From a checkpoint of a small transformer trained on Wikipedia: 11 layers, 4725 steps.
Each number is 50 + 15 x the weight over its row's rms, rounded and kept within 0 to 99. Layers, rows and columns count from 0. The size before them is the row's rms in percent of the matrix's.

# layer 2 attention value, 128x128, rms 0.217, rows 121-127, columns 64-127
103:42 48 38 62 38 80 45 52 24 58 48 41 52 61 55 49 25 55 41 53 48 55 21 49 70 68 39 34 35 45 61 29 58 27 44 43 66 59 49 35 62 57 32 00 33 33 52 70 38 42 41 51 59 71 47 72 63 28 40 42 50 43 53 41
107:61 54 43 45 60 36 55 49 55 18 31 68 33 18 19 55 52 60 56 22 49 11 44 50 52 37 37 31 48 39 24 16 50 33 39 79 53 37 60 46 62 55 45 36 64 51 39 52 50 45 55 39 21 30 41 58 43 58 13 28 55 93 19 57
106:36 61 26 58 41 60 36 34 42 37 66 52 50 67 68 56 31 51 56 43 44 49 63 63 83 53 20 54 67 42 31 27 57 29 37 29 63 22 48 60 43 64 47 56 44 39 13 47 45 53 41 55 55 54 48 73 49 67 30 42 83 61 78 37
112:42 67 44 38 20 48 45 33 47 35 61 35 59 31 52 37 59 55 64 22 40 33 60 49 61 52 43 52 16 66 47 33 52 67 52 34 63 38 53 47 44 54 16 39 13 55 40 50 38 27 32 55 43 64 45 54 49 36 40 60 62 49 54 52
099:54 38 66 31 48 38 51 56 54 68 53 20 61 33 25 58 34 54 40 38 50 69 57 68 59 69 42 57 47 32 32 50 73 39 57 47 62 62 48 47 54 81 44 50 63 65 55 60 64 52 59 69 57 71 50 58 53 39 37 50 54 72 73 37
109:44 59 56 66 72 42 41 58 22 37 46 30 31 29 32 41 68 44 31 51 77 45 42 37 53 77 35 61 28 36 27 11 53 55 34 56 54 59 39 66 29 49 67 57 47 84 60 42 64 63 25 62 76 37 60 50 40 49 51 38 34 89 46 52
106:52 49 52 53 71 31 46 33 18 49 53 40 79 52 79 52 70 67 26 70 54 35 46 67 32 57 25 53 52 58 43 57 44 43 54 56 40 35 41 60 35 39 52 59 40 50 49 27 54 67 30 46 44 55 50 38 14 46 57 72 41 65 68 53
# layer 2 attention output (transposed), 128x128, rms 0.188, rows 121-127, columns 64-127
113:68 50 65 18 51 47 46 25 34 37 59 56 29 41 38 51 73 62 83 51 39 50 67 42 42 75 42 65 30 54 39 34 64 68 69 02 75 63 70 65 56 63 48 64 50 36 23 57 44 39 36 29 49 61 35 42 44 46 55 43 22 62 30 63
107:67 27 64 57 69 44 47 48 50 50 48 61 63 89 74 31 37 35 79 48 65 39 51 12 51 36 61 66 51 40 60 60 59 49 70 57 38 24 57 54 53 20 46 50 71 56 47 52 80 23 49 66 50 49 61 49 46 43 41 83 51 47 76 32
107:52 61 47 31 47 59 83 37 44 29 65 70 68 54 33 39 46 61 52 46 43 29 48 39 35 48 53 55 53 45 53 64 41 62 80 45 43 99 36 39 21 65 44 50 99 55 47 71 53 36 79 61 62 61 54 45 37 64 40 34 47 56 49 59
106:45 55 64 51 46 54 66 45 54 43 79 36 42 54 35 51 60 70 75 48 56 74 29 52 26 34 31 63 52 50 61 65 63 42 46 27 39 65 46 49 88 68 73 47 79 29 34 54 40 69 40 31 61 31 33 51 83 65 47 25 32 74 49 40
098:23 82 49 81 40 59 47 24 27 18 58 61 38 49 58 51 67 71 46 54 67 59 80 35 50 41 65 43 49 64 28 38 48 50 47 55 43 36 53 40 38 60 46 57 68 41 31 49 52 57 39 64 23 52 55 51 41 52 61 66 25 39 62 45
110:44 48 57 60 61 58 52 50 66 25 42 55 53 81 36 24 48 63 69 50 65 69 72 68 55 36 73 31 39 26 48 57 49 48 56 58 55 40 69 14 73 30 46 52 41 70 25 45 55 41 53 63 67 58 44 55 67 75 47 68 35 32 65 73
110:39 41 53 40 48 47 41 70 55 57 40 48 44 53 52 50 34 45 39 40 88 58 45 25 59 38 71 67 41 21 46 52 42 64 49 68 44 67 61 47 41 45 72 30 28 49 82 33 49 36 75 48 55 55 49 58 67 26 50 57 36 25 43 58
# layer 2 MLP gate, 320x128, rms 0.267, rows 0-2, columns 64-127
100:66 62 38 23 60 57 45 39 72 56 59 33 37 14 48 56 62 55 78 41 33 49 27 49 69 81 35 62 41 55 52 30 55 39 45 57 79 48 60 74 33 35 26 50 60 53 56 50 50 37 44 45 45 42 55 56 54 16 48 36 29 52 32 54
107:39 54 51 51 54 69 73 52 75 63 48 56 36 37 24 49 70 50 56 50 41 45 50 48 52 16 61 34 48 59 52 33 34 44 37 49 52 48 45 56 46 76 44 41 48 69 38 54 47 44 55 48 68 42 42 55 34 42 50 42 47 48 34 39
105:34 43 41 85 67 57 39 14 70 57 52 28 75 04 51 41 52 56 60 46 68 68 78 41 68 34 31 57 38 39 41 35 61 38 57 53 37 45 52 51 32 61 45 42 81 44 67 46 43 51 67 56 31 35 58 47 37 40 36 76 41 43 40 70
# layer 2 MLP up, 320x128, rms 0.248, rows 0-2, columns 64-127
079:46 35 59 66 58 42 40 65 71 72 43 42 43 46 63 57 60 73 43 83 55 71 29 41 51 44 30 48 74 55 58 61 53 44 46 99 38 44 56 64 76 54 57 65 82 72 57 18 26 53 17 42 58 68 29 35 52 27 37 64 71 70 42 58
111:48 79 48 39 57 61 54 59 56 71 34 39 53 28 36 48 59 72 72 24 74 67 36 65 44 56 39 37 56 45 63 45 27 52 82 46 63 55 48 55 31 46 44 95 62 44 44 51 55 63 73 57 54 73 59 58 21 55 44 51 67 32 38 42
113:59 39 59 89 34 53 53 42 62 47 40 36 82 66 56 65 53 33 45 40 58 43 63 48 76 65 29 43 53 58 36 33 60 55 47 34 32 59 31 28 54 28 29 51 33 49 71 81 67 35 99 62 47 47 51 56 68 47 57 70 33 53 48 47
# layer 2 MLP down (transposed), 320x128, rms 0.178, rows 0-1, columns 64-127
101:58 36 36 58 45 46 43 42 34 69 24 54 53 60 64 69 89 67 28 66 61 55 35 45 44 40 61 44 17 60 26 24 40 32 67 63 43 66 44 68 47 35 31 50 52 41 60 51 42 51 65 33 59 78 61 28 20 24 42 58 59 60 53 41
102:49 77 58 49 30 52 50 39 16 48 63 50 39 99 58 83 32 36 13 72 54 37 70 64 21 66 65 61 49 33 47 38 67 59 49 46 45 60 35 38 37 48 53 39 69 36 55 33 40 50 38 62 16 56 35 49 66 35 67 57 27 54 40 45